Weights of a small GPT-style language model, trained from scratch on English Wikipedia: width 160.
Each number is 200 + 20 x the weight over its row's rms, rounded and kept within 0 to 999. Layers, rows and columns count from 0. The size before them is the row's rms in percent of the matrix's.

# up: layer 3 MLP up, 448x160, rms 0.136, rows 230-258, columns 80-159
# down: layer 3 MLP down (transposed), 448x160, rms 0.0548, rows 230-257, columns 80-159
# gate: layer 3 MLP gate, 448x160, rms 0.128, rows 231-258, columns 80-159
up230,091,209,203,216,223,204,218,256,194,215,174,195,206,196,183,217,164,199,187,147,206,195,224,230,178,204,180,203,208,203,223,218,181,189,185,195,179,197,209,223,209,207,164,160,197,204,203,214,196,193,246,232,190,201,208,207,229,224,205,151,201,257,195,238,185,209,222,199,201,207,187,187,183,199,192,199,211,178,202,226,180
down230,103,163,193,192,169,208,199,190,205,198,192,200,215,184,224,202,225,179,210,227,191,206,196,176,166,189,215,189,189,194,228,192,219,196,216,196,212,215,198,173,207,193,159,206,191,185,189,226,198,244,194,218,209,199,186,222,210,195,226,217,197,139,207,174,196,175,169,189,242,211,196,214,176,208,231,214,203,223,188,176,201
gate231,104,177,233,175,176,183,192,204,186,225,182,167,177,190,180,200,189,212,199,184,181,187,231,174,229,213,201,207,228,211,202,181,185,183,172,194,195,242,236,190,173,211,220,192,202,226,180,221,199,218,178,186,194,199,195,203,167,171,222,211,203,174,201,172,220,198,227,191,225,199,178,176,211,171,200,149,187,174,197,170,204
up231,093,229,205,219,208,186,179,189,194,206,219,207,205,227,188,217,196,204,216,201,217,219,204,195,204,190,169,212,183,195,199,186,195,205,262,196,163,206,213,204,226,200,189,246,207,176,209,217,194,183,210,176,189,184,214,204,209,229,184,197,172,201,228,195,229,184,206,222,152,180,228,182,204,197,200,175,177,189,253,195,187
down231,093,206,208,189,169,205,233,209,204,190,201,192,166,194,186,177,219,188,181,201,175,184,215,159,223,195,252,202,211,184,209,191,221,206,162,202,179,202,232,182,191,192,159,171,215,225,204,226,214,237,208,182,225,212,174,226,176,159,208,196,203,216,201,232,216,208,234,192,253,211,193,214,176,202,221,175,209,194,188,228,181
gate232,101,160,167,182,189,213,212,203,146,223,198,193,223,217,201,181,211,200,213,178,201,213,200,188,217,182,223,203,221,202,189,206,224,179,187,189,172,199,197,179,193,241,225,203,201,211,194,198,195,218,191,196,210,190,188,159,203,210,214,221,199,174,184,204,187,223,190,230,191,215,221,189,180,234,190,206,216,173,198,220,195
up232,097,199,185,212,185,227,186,246,168,181,192,217,213,214,218,195,257,228,233,195,212,216,219,157,205,180,205,181,216,194,161,212,211,206,192,178,205,212,189,208,170,209,176,229,228,188,210,173,178,243,223,191,221,179,215,160,199,200,189,205,210,184,162,223,181,200,192,195,176,204,229,205,196,192,202,218,188,203,212,232,161
down232,101,171,234,204,182,223,196,205,193,209,230,187,214,224,158,191,193,185,198,217,205,189,210,232,204,230,217,204,158,201,228,210,216,209,194,225,188,226,206,203,191,174,206,205,206,184,229,222,235,216,222,179,191,223,197,221,233,191,205,188,209,215,221,227,194,184,195,177,231,195,192,233,176,186,221,175,213,204,240,199,192
gate233,102,185,229,220,191,146,189,202,192,181,248,206,204,163,187,161,214,170,206,176,178,186,221,182,212,201,211,202,190,225,168,204,189,202,226,220,173,227,232,216,226,216,184,195,200,188,181,181,188,194,198,219,198,172,172,246,185,190,209,194,155,207,218,166,220,212,216,179,208,178,180,224,180,201,190,221,197,216,196,181,190
up233,113,200,216,207,200,229,197,207,197,203,200,203,187,226,195,178,216,234,243,189,186,219,192,213,214,163,208,193,231,198,214,201,215,176,160,178,250,186,200,198,171,202,198,195,216,210,202,224,188,183,207,163,207,226,168,152,196,194,222,203,183,172,166,188,199,183,169,189,203,234,218,213,217,196,169,171,188,182,177,187,178
down233,113,209,203,171,192,194,227,175,170,181,195,213,215,206,225,204,213,198,174,204,200,207,219,152,170,229,181,256,198,192,221,219,219,202,220,214,202,189,164,156,202,234,227,207,177,190,209,201,192,192,198,209,201,207,230,178,203,205,187,216,183,198,222,203,200,169,214,207,205,175,198,142,180,188,223,228,189,186,204,214,209
gate234,097,224,183,186,187,219,193,150,226,188,228,199,183,193,194,185,180,190,197,212,197,201,207,206,210,192,210,229,225,192,189,212,224,219,190,207,196,176,239,186,188,174,193,196,250,210,191,217,172,180,192,185,196,210,206,206,211,220,174,248,182,175,196,217,178,208,231,215,205,198,190,186,204,207,190,189,192,149,179,184,215
up234,102,172,201,185,224,209,185,177,190,191,213,228,192,218,208,192,212,202,189,206,209,229,172,218,214,227,209,189,194,174,206,208,226,196,191,214,178,198,228,209,206,206,191,215,199,211,192,174,212,196,204,191,225,202,183,240,228,176,209,224,215,182,226,229,197,160,177,231,192,175,177,190,232,167,246,183,202,226,201,222,221
down234,102,185,241,202,193,216,220,216,195,172,187,198,163,200,212,204,198,199,210,204,236,219,209,192,171,167,241,221,187,213,214,163,191,208,202,243,234,181,195,188,209,179,207,180,209,187,203,177,193,208,208,190,207,222,210,198,219,183,194,219,215,235,186,228,193,199,182,181,210,210,176,223,170,217,221,226,201,192,212,190,186
gate235,101,190,205,196,212,195,191,178,220,201,224,217,210,204,229,189,213,188,222,221,168,223,259,173,185,169,229,220,196,207,185,196,181,188,231,208,214,254,183,193,199,185,214,216,201,213,176,191,248,215,214,169,199,221,202,203,218,223,183,190,167,196,191,219,199,169,207,182,227,224,204,252,187,190,199,215,204,205,188,207,202
up235,111,196,204,249,183,176,227,192,177,192,202,223,198,183,143,176,164,180,219,215,199,194,209,213,189,164,197,200,207,183,204,191,197,205,155,187,229,205,176,176,207,220,189,205,136,218,208,199,147,216,212,198,210,229,223,211,213,226,191,205,175,225,219,157,203,167,216,181,200,202,193,203,176,226,202,200,199,206,198,229,225
down235,109,202,242,219,242,177,217,214,200,196,212,221,232,174,204,220,190,202,176,203,207,212,212,191,193,198,226,199,224,259,199,190,218,194,172,218,187,182,214,185,206,173,175,236,191,202,196,209,186,184,177,202,199,203,189,208,165,216,191,212,185,205,201,189,196,221,184,203,178,182,215,212,195,198,177,206,178,213,222,192,204
gate236,104,235,197,199,205,199,174,215,214,176,174,148,223,176,175,209,200,183,230,179,191,200,200,182,208,209,184,230,222,195,158,200,194,201,241,227,218,223,189,201,175,219,213,180,222,189,153,164,211,189,217,209,207,234,216,203,207,166,236,196,232,197,187,191,208,192,186,216,210,198,182,186,206,195,205,184,197,207,175,186,180
up236,094,173,207,210,178,202,228,209,179,186,221,212,205,227,170,204,172,238,195,175,204,204,220,217,225,201,252,198,206,224,211,168,192,189,180,185,181,215,186,172,191,200,217,174,174,215,190,201,200,210,222,153,201,214,218,177,173,171,193,209,209,199,208,192,184,203,208,233,217,194,176,168,164,207,219,179,204,200,199,197,201
down236,103,218,231,222,201,193,204,192,188,183,224,212,204,204,202,223,200,204,170,209,235,208,217,198,212,180,214,219,215,181,184,196,232,181,192,200,205,226,201,200,195,226,224,247,197,192,218,228,230,181,222,201,195,211,214,219,167,178,203,193,208,224,227,203,201,213,168,206,209,169,217,223,196,186,186,234,217,179,165,183,175
gate237,103,172,205,200,177,201,162,192,152,200,214,186,184,229,180,208,201,219,202,186,156,193,203,188,171,175,182,184,203,211,181,171,212,211,214,196,192,220,199,168,239,203,218,163,191,228,177,219,217,215,178,232,223,192,186,184,203,203,169,201,214,217,174,207,244,203,209,204,217,224,181,205,203,230,203,186,195,242,239,206,206
up237,109,196,189,212,202,247,188,187,213,227,194,189,179,173,198,227,206,213,183,211,223,193,228,169,201,218,202,158,233,183,215,201,208,205,190,229,191,212,173,204,181,195,202,220,217,194,191,217,167,199,213,238,149,209,202,187,220,240,230,179,195,182,202,199,220,180,222,179,214,184,245,240,215,180,205,193,203,207,170,215,190
down237,105,192,205,194,200,193,203,189,180,187,219,204,208,193,172,206,215,178,176,213,214,213,143,202,169,174,179,214,193,211,202,163,188,212,173,202,251,215,201,190,178,209,215,187,207,279,211,212,213,205,197,190,204,206,192,225,176,189,190,182,229,185,223,216,186,179,189,174,211,218,180,189,191,206,179,188,191,186,230,219,218
gate238,088,203,217,239,174,217,220,175,184,231,191,197,185,198,207,202,180,232,194,192,201,215,198,199,194,206,218,196,224,221,194,192,183,191,202,213,215,185,180,196,188,193,204,199,202,239,186,196,181,188,194,221,194,178,188,167,176,172,235,179,199,213,224,233,191,177,192,189,196,158,213,233,213,217,162,179,193,244,231,216,192
up238,096,174,172,210,191,223,202,189,215,200,213,181,229,194,218,188,180,207,219,200,208,201,180,218,182,207,198,214,203,178,183,222,231,218,221,218,206,206,186,161,153,207,178,191,192,235,211,177,204,190,163,207,231,180,194,226,178,204,236,222,205,186,192,205,187,194,211,195,179,198,230,210,202,170,204,202,217,232,206,216,210
down238,098,186,196,201,196,246,226,193,200,177,234,205,197,189,208,214,192,221,193,218,217,215,203,217,196,211,209,173,200,220,206,195,202,204,188,192,187,174,194,216,213,203,230,194,191,205,203,199,174,196,202,168,219,216,232,199,184,188,218,201,205,197,219,181,214,166,217,210,190,162,181,210,168,211,192,154,190,172,203,202,165
gate239,086,174,194,166,194,206,198,197,207,192,190,205,190,161,184,183,216,161,192,162,212,201,197,204,212,210,208,213,206,193,194,218,225,200,152,196,217,192,214,217,187,188,169,226,182,243,227,203,203,247,221,188,170,214,199,203,203,195,220,200,165,189,245,210,193,213,225,211,229,223,216,217,166,174,205,176,170,218,220,207,194
up239,090,224,223,186,212,172,200,237,198,187,199,152,191,201,172,179,191,244,213,214,229,195,193,187,186,153,260,210,211,228,211,221,194,214,187,176,251,200,228,176,205,229,174,208,190,194,206,209,186,208,206,210,189,186,185,243,201,175,176,169,212,198,196,198,219,197,188,163,221,200,205,195,197,176,170,190,220,219,198,194,204
down239,085,207,175,199,217,201,164,169,203,207,171,233,154,205,214,185,165,241,179,225,220,197,219,221,211,236,177,230,204,200,244,212,210,167,191,190,182,206,178,206,160,230,215,173,170,217,204,206,190,196,203,195,202,216,214,201,221,209,226,195,186,212,193,185,184,205,182,220,182,164,176,218,205,198,180,211,180,204,163,194,192
gate240,108,171,230,184,208,184,200,207,234,183,226,208,206,208,224,207,193,167,224,202,214,198,159,222,180,214,176,178,210,204,189,195,198,202,210,211,237,178,203,236,172,214,175,204,204,205,185,170,195,205,168,151,220,199,155,195,214,214,184,217,193,187,221,196,208,201,227,201,177,220,181,196,186,176,188,217,241,206,176,205,178
up240,106,219,219,217,208,219,199,168,164,214,174,189,201,215,204,207,172,218,189,185,203,205,213,190,226,219,211,208,153,172,178,228,193,207,201,167,205,188,204,193,242,179,199,189,174,225,213,198,193,215,204,186,194,206,204,150,191,201,216,233,206,227,188,226,205,151,182,225,224,178,189,185,211,161,173,179,196,223,184,205,190
down240,101,152,211,191,189,228,189,240,194,223,236,195,183,228,201,209,210,199,200,166,191,205,195,227,162,190,210,212,225,179,181,217,190,225,179,244,202,214,220,197,201,202,167,189,194,201,176,183,184,190,210,220,221,209,191,190,197,181,174,170,201,220,182,187,218,203,197,195,217,213,226,211,203,197,223,188,218,200,201,190,211
gate241,097,204,193,189,209,221,189,169,209,202,224,171,166,215,178,197,232,199,238,211,185,194,233,189,201,176,211,197,182,188,199,192,173,157,190,215,205,166,203,150,210,210,214,232,198,202,163,212,218,178,196,209,201,222,197,210,216,190,193,189,200,194,211,185,199,222,195,197,215,205,200,182,204,209,166,199,235,195,187,165,180
up241,102,183,194,195,184,173,196,190,208,211,177,198,238,215,190,180,250,238,217,204,199,206,193,172,198,159,158,190,172,228,178,215,213,210,209,220,223,223,219,165,143,228,194,192,175,173,232,173,223,187,217,206,197,216,241,212,182,227,219,191,185,192,211,217,186,202,185,184,201,203,221,189,201,185,198,194,177,165,202,211,229
down241,105,206,165,163,204,217,207,210,180,261,183,191,142,238,246,186,181,198,198,198,204,185,223,234,242,225,218,184,203,218,186,202,201,186,197,211,223,200,199,198,226,194,215,221,177,189,183,222,194,225,213,168,192,187,239,170,168,175,185,183,238,186,198,194,221,195,172,202,192,197,188,177,208,202,207,194,181,225,193,212,174
gate242,093,177,207,193,179,193,209,175,150,182,229,202,191,180,207,193,199,215,214,200,215,181,146,209,199,197,189,205,191,218,200,231,211,199,175,189,184,181,208,209,192,186,181,202,168,229,185,237,256,183,200,178,209,239,203,214,194,193,221,195,188,209,223,227,199,230,208,224,202,221,178,168,193,167,202,191,212,191,191,186,227
up242,092,214,209,232,224,213,218,162,218,194,178,231,214,235,229,203,222,203,196,201,204,219,180,196,193,192,193,168,197,196,215,223,223,186,245,194,210,196,181,181,197,171,195,175,213,165,186,222,219,186,218,207,188,209,245,160,189,175,208,210,175,218,192,254,197,190,205,221,193,185,199,201,198,204,201,189,203,182,197,236,213
down242,087,188,247,185,207,168,184,228,192,248,226,178,195,212,177,215,188,198,176,189,223,216,195,169,210,177,217,193,194,217,180,178,205,243,205,215,201,211,231,221,205,207,192,203,229,205,202,186,176,208,239,176,224,216,178,175,207,198,189,175,218,207,210,184,203,169,218,179,231,189,208,214,192,191,230,191,177,203,185,183,235
gate243,090,190,230,180,198,200,194,194,202,203,181,187,195,236,193,184,204,177,197,234,214,196,180,224,254,178,172,220,190,203,196,236,192,220,201,202,238,193,189,177,246,194,224,176,197,225,200,183,216,192,199,203,215,198,214,198,150,196,201,191,213,210,175,192,201,190,207,187,205,178,213,204,213,219,211,172,230,188,262,185,159
up243,085,193,188,175,189,187,215,218,193,211,197,209,197,245,230,197,195,198,194,198,207,201,182,242,185,221,172,210,216,164,199,228,210,220,218,219,207,232,189,199,235,212,236,177,213,206,226,188,188,215,217,189,190,165,221,191,185,175,192,209,226,219,210,209,207,208,192,213,231,177,204,199,203,217,200,203,220,208,227,199,178
down243,093,166,199,208,248,238,187,173,199,201,219,235,196,183,221,201,163,237,221,192,201,172,198,200,205,185,225,198,204,197,198,174,184,182,175,181,190,198,201,165,215,212,169,198,194,188,173,221,178,199,237,218,174,222,217,184,177,199,202,198,203,204,205,211,206,226,227,213,189,198,196,190,179,220,211,193,197,196,176,229,237
gate244,102,189,194,170,221,184,197,219,187,202,197,212,188,216,195,171,233,189,214,198,216,195,217,222,206,163,199,208,222,154,208,205,235,153,155,198,202,194,188,168,194,207,232,183,202,210,222,268,206,193,215,199,212,209,243,189,200,157,194,206,188,180,191,225,200,192,211,207,223,209,194,220,217,180,199,190,208,204,215,168,167
up244,089,183,217,180,226,186,187,200,177,167,238,252,230,180,190,202,216,174,210,168,223,200,219,203,230,183,188,199,206,191,236,190,218,209,192,190,178,205,185,256,215,213,199,218,183,215,223,204,190,223,212,189,212,184,200,180,197,187,176,198,202,222,183,220,179,189,201,226,183,205,163,201,205,199,205,183,171,208,215,198,196
down244,104,205,211,184,194,232,199,203,226,165,201,201,243,218,195,181,210,185,148,208,211,191,199,180,184,202,231,184,177,202,210,182,179,217,231,222,215,175,198,191,164,210,186,256,173,198,198,194,189,176,181,227,201,210,178,219,230,208,200,177,201,224,233,232,224,211,205,211,200,190,193,184,195,205,206,216,199,190,166,236,225
gate245,103,204,204,170,212,194,172,184,174,163,213,203,196,137,211,215,197,151,188,184,192,204,173,217,201,211,222,217,223,194,198,197,203,187,219,201,207,211,205,190,205,202,206,197,185,212,183,213,229,207,156,182,187,207,200,212,213,164,176,186,156,175,232,202,219,202,209,206,215,189,164,240,191,204,190,248,200,186,197,178,216
up245,113,217,234,186,195,201,231,180,194,177,183,176,226,187,198,216,232,205,212,247,199,196,193,212,206,194,196,178,177,189,187,162,196,189,232,200,200,218,200,203,203,165,193,195,212,179,185,218,215,194,196,214,216,178,184,239,207,172,205,187,185,213,226,192,197,164,222,254,185,162,191,216,159,195,202,190,212,201,222,201,209
down245,121,204,206,200,205,198,189,198,228,183,175,191,163,184,194,226,203,179,167,238,216,201,203,199,196,215,207,179,229,198,197,220,179,221,199,222,211,179,167,201,184,180,194,198,150,178,157,189,216,178,182,223,205,187,196,210,212,177,178,205,187,205,188,203,186,219,231,172,212,216,212,217,158,224,176,213,209,190,213,200,177
gate246,100,223,185,208,182,233,201,205,208,214,199,211,202,195,183,193,159,223,184,182,205,197,162,206,144,227,184,212,191,200,203,235,190,218,224,206,181,204,201,183,216,184,226,187,200,200,207,220,203,216,215,176,193,210,185,242,168,202,177,227,198,202,223,196,184,149,193,216,202,178,163,217,203,202,184,213,204,210,197,229,178
up246,099,202,206,200,238,220,201,168,227,201,180,207,226,206,213,183,177,207,174,203,241,191,174,196,211,209,214,215,209,176,210,211,192,222,184,236,217,221,235,185,240,174,209,203,196,189,199,203,203,213,169,219,234,208,232,194,186,181,212,190,164,206,215,256,216,241,223,197,164,209,241,188,204,191,195,217,203,215,223,202,191
down246,102,201,184,191,213,206,241,212,204,221,165,198,201,179,196,181,244,211,243,208,208,212,171,194,169,207,178,189,210,222,206,202,186,211,232,185,200,171,192,190,206,186,202,163,196,222,174,228,194,194,207,175,221,184,190,242,198,186,189,209,188,187,205,174,204,193,201,198,231,193,172,202,184,195,186,136,196,160,166,229,215
gate247,112,188,187,181,204,185,180,189,199,191,198,202,200,211,184,241,187,189,170,234,161,208,189,205,148,215,210,214,218,163,198,199,216,230,181,184,212,203,201,238,225,226,209,185,161,221,203,205,191,192,215,214,186,203,215,182,164,170,229,207,211,199,178,154,211,197,196,224,217,200,203,194,160,223,244,224,215,215,191,189,183
up247,115,219,212,186,204,206,230,195,222,194,202,206,209,193,164,190,215,197,185,179,173,181,199,189,202,204,197,215,195,220,197,215,196,184,222,170,203,200,182,177,231,215,205,224,194,207,179,215,218,200,188,209,189,226,202,202,161,232,200,209,204,233,200,216,211,197,207,186,208,143,188,202,222,187,184,178,177,150,173,232,187
down247,116,180,212,168,215,195,183,170,162,219,149,214,195,215,204,142,178,190,214,186,169,209,188,222,227,210,167,212,208,221,210,181,221,208,189,201,150,215,167,178,227,180,234,172,213,210,220,181,194,234,191,194,193,197,182,203,184,205,223,222,216,208,199,228,178,171,180,215,174,211,201,175,200,205,207,202,220,193,215,185,205
gate248,088,219,188,195,177,213,229,200,174,205,232,199,220,197,210,215,192,186,204,197,210,227,192,201,199,224,228,200,163,199,209,217,194,200,207,195,194,194,225,219,220,231,169,218,215,198,153,189,210,188,228,177,196,167,205,242,196,184,223,204,214,194,211,186,201,220,228,239,176,213,175,181,174,190,234,213,231,244,206,212,178
up248,093,217,206,204,212,182,233,225,223,168,215,222,197,201,207,194,177,172,228,219,231,200,227,188,232,203,185,218,175,229,183,202,181,197,207,195,222,215,192,177,205,208,164,169,173,209,197,195,172,229,206,206,148,218,202,187,220,170,188,152,164,191,206,228,219,186,207,182,194,201,187,210,183,223,176,211,206,173,200,210,205
down248,090,220,171,196,163,203,182,220,223,180,190,193,212,177,226,204,227,207,173,197,153,222,183,216,209,174,262,203,179,174,197,194,191,219,227,196,191,184,210,219,182,191,207,150,206,202,198,197,185,176,212,202,259,189,205,244,225,208,208,195,224,216,214,187,216,200,219,209,245,169,230,193,193,188,233,221,221,211,210,212,191
gate249,109,173,200,176,205,182,177,241,187,213,222,239,201,170,159,183,211,206,206,225,178,163,178,190,213,145,210,220,201,247,203,179,244,222,202,211,198,204,215,212,194,214,185,193,187,238,213,205,181,190,174,189,198,190,198,235,187,197,211,228,186,151,188,179,216,200,166,194,204,206,158,189,188,201,217,182,191,184,179,173,228
up249,100,205,246,196,201,207,211,201,227,201,208,165,197,174,196,180,179,180,185,192,153,201,203,212,193,189,204,197,193,197,195,162,196,231,220,217,202,215,225,201,210,189,195,223,177,216,212,182,211,195,200,190,176,191,139,218,218,182,186,204,174,171,188,245,222,178,209,240,210,202,198,212,226,189,177,197,174,203,172,217,205
down249,099,175,203,202,200,213,195,180,237,202,209,202,178,228,195,192,212,210,219,238,232,220,228,155,208,185,188,202,198,228,218,197,201,149,177,231,220,201,183,213,181,210,237,218,213,213,200,202,235,217,226,203,239,216,177,186,209,205,187,209,188,215,211,183,181,219,168,210,198,194,179,209,172,223,210,207,231,187,214,180,178
gate250,098,219,181,174,164,190,169,216,164,163,180,205,222,193,195,144,244,187,212,180,179,203,199,205,190,191,225,211,180,197,169,183,199,174,202,177,207,193,186,241,205,238,222,190,157,204,175,184,193,224,216,195,227,200,184,229,206,221,205,215,167,157,189,205,241,196,235,187,241,214,209,260,177,212,192,213,219,166,236,179,192
up250,101,185,199,213,201,227,206,169,199,237,219,190,189,190,198,215,189,230,205,197,213,199,195,214,208,209,182,213,182,184,181,239,192,244,207,228,214,181,230,142,191,179,193,209,226,181,214,203,218,187,231,216,178,201,202,205,169,161,222,195,234,235,196,217,179,239,198,214,211,197,225,229,204,174,205,176,203,196,172,208,229
down250,117,246,184,179,198,214,223,206,233,189,204,205,216,205,195,178,186,196,208,216,215,180,179,175,245,189,194,178,188,162,217,221,218,208,195,217,254,191,205,186,197,214,229,216,246,193,171,223,198,199,227,222,186,213,212,219,156,190,193,220,183,225,210,187,221,205,186,199,168,218,197,205,228,197,187,202,192,187,220,187,236
gate251,081,235,198,168,226,186,227,161,183,200,216,212,230,196,196,207,222,188,183,206,200,199,204,195,219,222,189,234,202,203,176,217,202,199,196,216,206,204,208,177,153,235,216,190,235,202,193,199,198,195,210,228,207,209,229,174,199,214,187,251,220,180,201,205,190,181,228,184,191,254,173,229,187,195,199,200,217,209,178,183,192
up251,087,180,214,213,189,211,205,243,223,255,192,209,176,194,207,188,187,193,230,196,196,173,197,225,179,187,246,182,196,185,237,176,162,218,217,189,185,179,207,226,227,198,199,199,181,173,182,228,195,197,198,191,196,228,169,206,207,193,200,186,216,238,188,198,216,204,192,197,203,193,250,185,220,206,222,189,164,179,213,184,209
down251,099,202,198,208,244,198,193,211,188,225,207,212,221,182,185,189,173,212,196,200,199,225,212,211,215,182,196,188,221,152,197,202,184,218,238,175,205,223,214,191,204,237,218,216,192,223,173,210,192,165,172,197,151,191,174,194,181,190,202,181,228,184,230,167,208,203,224,165,186,182,205,187,198,223,193,181,199,168,216,181,161
gate252,104,200,196,221,165,216,222,207,211,194,204,199,186,213,229,222,163,195,205,145,215,138,177,237,210,239,195,207,197,207,198,193,183,172,191,199,225,193,227,222,175,219,165,213,220,203,172,212,172,188,217,236,218,207,229,197,186,184,202,180,211,184,214,187,193,216,176,162,192,201,177,193,183,162,196,186,156,219,216,210,209
up252,111,201,221,212,227,210,180,196,176,237,209,206,206,212,223,205,216,199,187,184,219,209,207,179,208,190,222,159,203,198,209,210,220,205,221,237,176,225,188,219,180,200,201,212,220,205,217,213,217,204,191,199,176,164,199,196,226,242,214,171,199,180,193,203,189,204,203,208,195,204,198,168,208,211,193,228,204,210,206,182,207
down252,100,221,213,176,189,207,206,201,213,170,139,221,212,209,214,222,206,199,213,191,175,177,202,175,182,210,187,204,173,199,210,189,200,215,200,237,198,168,172,172,214,193,176,208,206,216,210,205,189,214,189,204,229,210,234,205,217,204,219,241,211,244,201,180,213,200,215,193,183,170,216,205,207,201,202,160,190,196,215,200,191
gate253,085,164,163,209,209,219,185,196,187,197,205,193,220,181,163,165,154,195,197,205,206,185,210,189,194,208,204,197,231,202,197,225,203,166,213,182,219,146,167,156,190,211,202,198,209,195,232,206,214,215,195,187,149,179,243,222,170,198,190,164,196,152,194,226,175,189,201,222,185,225,217,219,216,212,205,216,173,173,189,192,202
up253,083,210,182,189,202,230,210,184,164,200,193,207,170,225,219,180,198,167,186,235,176,176,180,224,171,205,193,192,191,182,238,211,195,195,187,222,198,229,187,185,228,205,179,224,204,206,200,201,213,223,206,193,209,209,187,191,169,180,209,210,198,228,236,212,185,218,162,218,205,188,191,201,197,175,214,225,218,229,193,190,203
down253,085,169,207,239,185,185,212,194,215,190,205,220,219,198,234,195,191,235,174,199,211,170,174,197,205,243,218,164,232,182,228,176,218,202,222,203,203,200,205,215,203,209,214,206,218,214,210,194,164,223,168,238,208,211,198,209,213,189,216,206,205,196,221,179,229,224,207,194,240,189,210,223,217,217,210,201,217,197,197,224,156
gate254,117,195,165,174,223,202,184,205,200,143,167,194,197,184,161,190,232,215,183,188,186,200,210,192,163,215,197,190,189,204,193,194,167,211,218,177,185,205,158,194,225,177,240,223,162,170,228,175,237,223,223,193,176,203,218,210,208,195,185,180,195,193,221,205,198,194,211,173,201,187,192,237,170,201,197,179,199,188,199,203,171
up254,133,201,173,197,149,166,205,185,202,192,211,232,150,192,142,207,227,184,208,146,151,176,209,215,188,188,198,206,199,219,182,195,198,198,226,180,220,221,197,224,214,210,253,198,205,203,195,220,214,209,216,231,167,211,247,209,195,196,195,222,218,226,195,212,200,217,206,150,200,201,182,213,196,216,220,214,230,229,193,189,205
down254,114,180,194,174,206,230,195,198,218,190,183,212,209,184,243,176,219,213,211,231,221,211,191,196,206,229,182,186,171,221,207,210,212,200,163,209,207,171,215,202,167,166,165,189,219,196,189,221,217,218,203,176,206,196,194,237,223,212,204,223,159,207,200,186,192,189,245,225,196,177,189,189,195,208,190,187,207,192,190,238,191
gate255,092,183,183,196,237,210,220,211,200,147,225,200,215,209,202,176,218,213,198,206,209,216,189,203,210,211,126,213,212,197,221,194,193,180,201,182,212,201,189,200,213,199,207,218,231,215,184,200,194,203,210,172,208,219,235,205,189,188,203,222,195,212,181,178,161,177,223,219,204,154,227,196,205,232,203,193,188,186,181,230,194
up255,101,195,227,208,199,183,159,193,207,190,183,223,205,211,217,179,226,177,195,216,217,207,154,230,233,222,190,184,190,197,190,185,166,201,201,232,183,213,221,180,199,213,175,207,183,232,200,181,189,174,208,192,181,211,230,173,141,188,217,200,202,165,209,203,236,227,225,174,244,198,187,221,193,189,222,197,229,195,190,176,177
down255,097,191,178,184,205,200,216,166,228,184,204,195,196,180,215,184,173,225,210,190,170,183,217,169,210,172,198,218,206,173,176,154,195,199,201,167,226,193,166,214,170,212,243,202,189,203,206,202,189,248,223,198,196,200,180,211,205,200,209,198,207,200,231,230,180,186,176,250,161,185,194,217,193,222,183,214,188,196,222,192,207
gate256,098,220,191,175,206,189,173,203,176,199,181,181,172,212,244,214,202,195,223,172,202,215,192,185,197,207,191,222,190,229,248,219,176,178,220,176,202,210,183,227,226,220,205,194,214,233,196,209,199,232,217,163,176,191,240,185,184,199,171,192,209,207,193,164,207,191,209,221,177,197,201,217,205,184,200,236,193,191,192,225,182
up256,106,180,192,199,218,223,205,215,226,224,221,219,161,202,161,216,211,167,216,193,199,190,182,191,201,208,193,204,216,176,185,186,183,224,177,216,187,206,180,126,186,239,203,217,212,215,184,187,186,193,175,226,204,211,179,188,183,203,230,216,206,226,224,196,214,192,186,182,178,192,200,187,202,185,200,161,201,223,173,137,212
down256,103,209,195,198,199,197,188,179,171,191,185,173,212,213,223,221,226,250,192,193,197,220,212,243,191,225,204,219,197,187,225,197,221,204,188,217,182,177,175,222,208,219,252,201,211,207,208,210,182,239,207,203,200,192,214,214,186,212,174,191,202,197,159,166,209,240,211,216,192,218,179,232,184,216,200,202,211,203,192,232,189
gate257,087,204,216,184,168,190,201,206,218,189,199,210,196,193,222,180,217,201,178,225,206,208,187,196,196,191,201,168,217,186,237,174,187,176,195,214,174,215,173,202,236,217,187,211,220,192,206,223,181,161,174,199,193,234,162,221,193,217,188,226,154,183,229,205,247,181,199,190,225,183,202,198,217,209,205,239,190,189,202,208,180
up257,070,204,190,215,214,181,187,201,201,205,203,205,187,204,178,201,201,182,214,179,208,186,205,227,197,200,202,238,182,213,154,219,182,201,195,208,216,197,217,184,186,160,187,203,211,203,192,179,227,220,215,180,185,169,224,189,195,179,188,213,279,215,195,177,163,210,225,208,188,220,177,226,167,206,182,171,215,188,203,187,207
down257,087,202,196,208,187,208,161,195,210,193,186,153,175,230,227,229,190,194,192,219,200,179,190,213,209,193,201,202,197,174,211,222,185,176,197,221,172,218,213,202,225,175,200,180,192,170,203,221,212,180,193,219,197,198,205,227,194,186,205,245,183,215,220,225,202,196,218,172,194,193,183,214,207,218,185,219,159,196,223,172,213
gate258,096,185,209,178,193,206,215,196,202,196,173,205,191,205,201,219,189,229,183,239,205,188,201,188,215,203,176,155,195,197,163,227,211,154,234,206,195,158,156,213,204,179,212,198,198,191,162,170,197,164,248,185,184,221,197,183,178,189,230,225,192,216,177,247,194,226,197,224,224,213,200,181,213,192,167,173,194,215,184,197,179
up258,105,184,186,214,204,211,155,218,190,220,211,191,227,197,211,209,164,209,189,176,198,187,189,191,199,204,200,174,204,234,217,253,192,200,228,224,206,201,168,169,225,190,185,195,200,185,174,180,178,226,185,247,180,207,175,187,203,202,175,222,216,207,228,230,222,221,165,210,195,179,188,185,209,157,203,204,200,184,180,183,189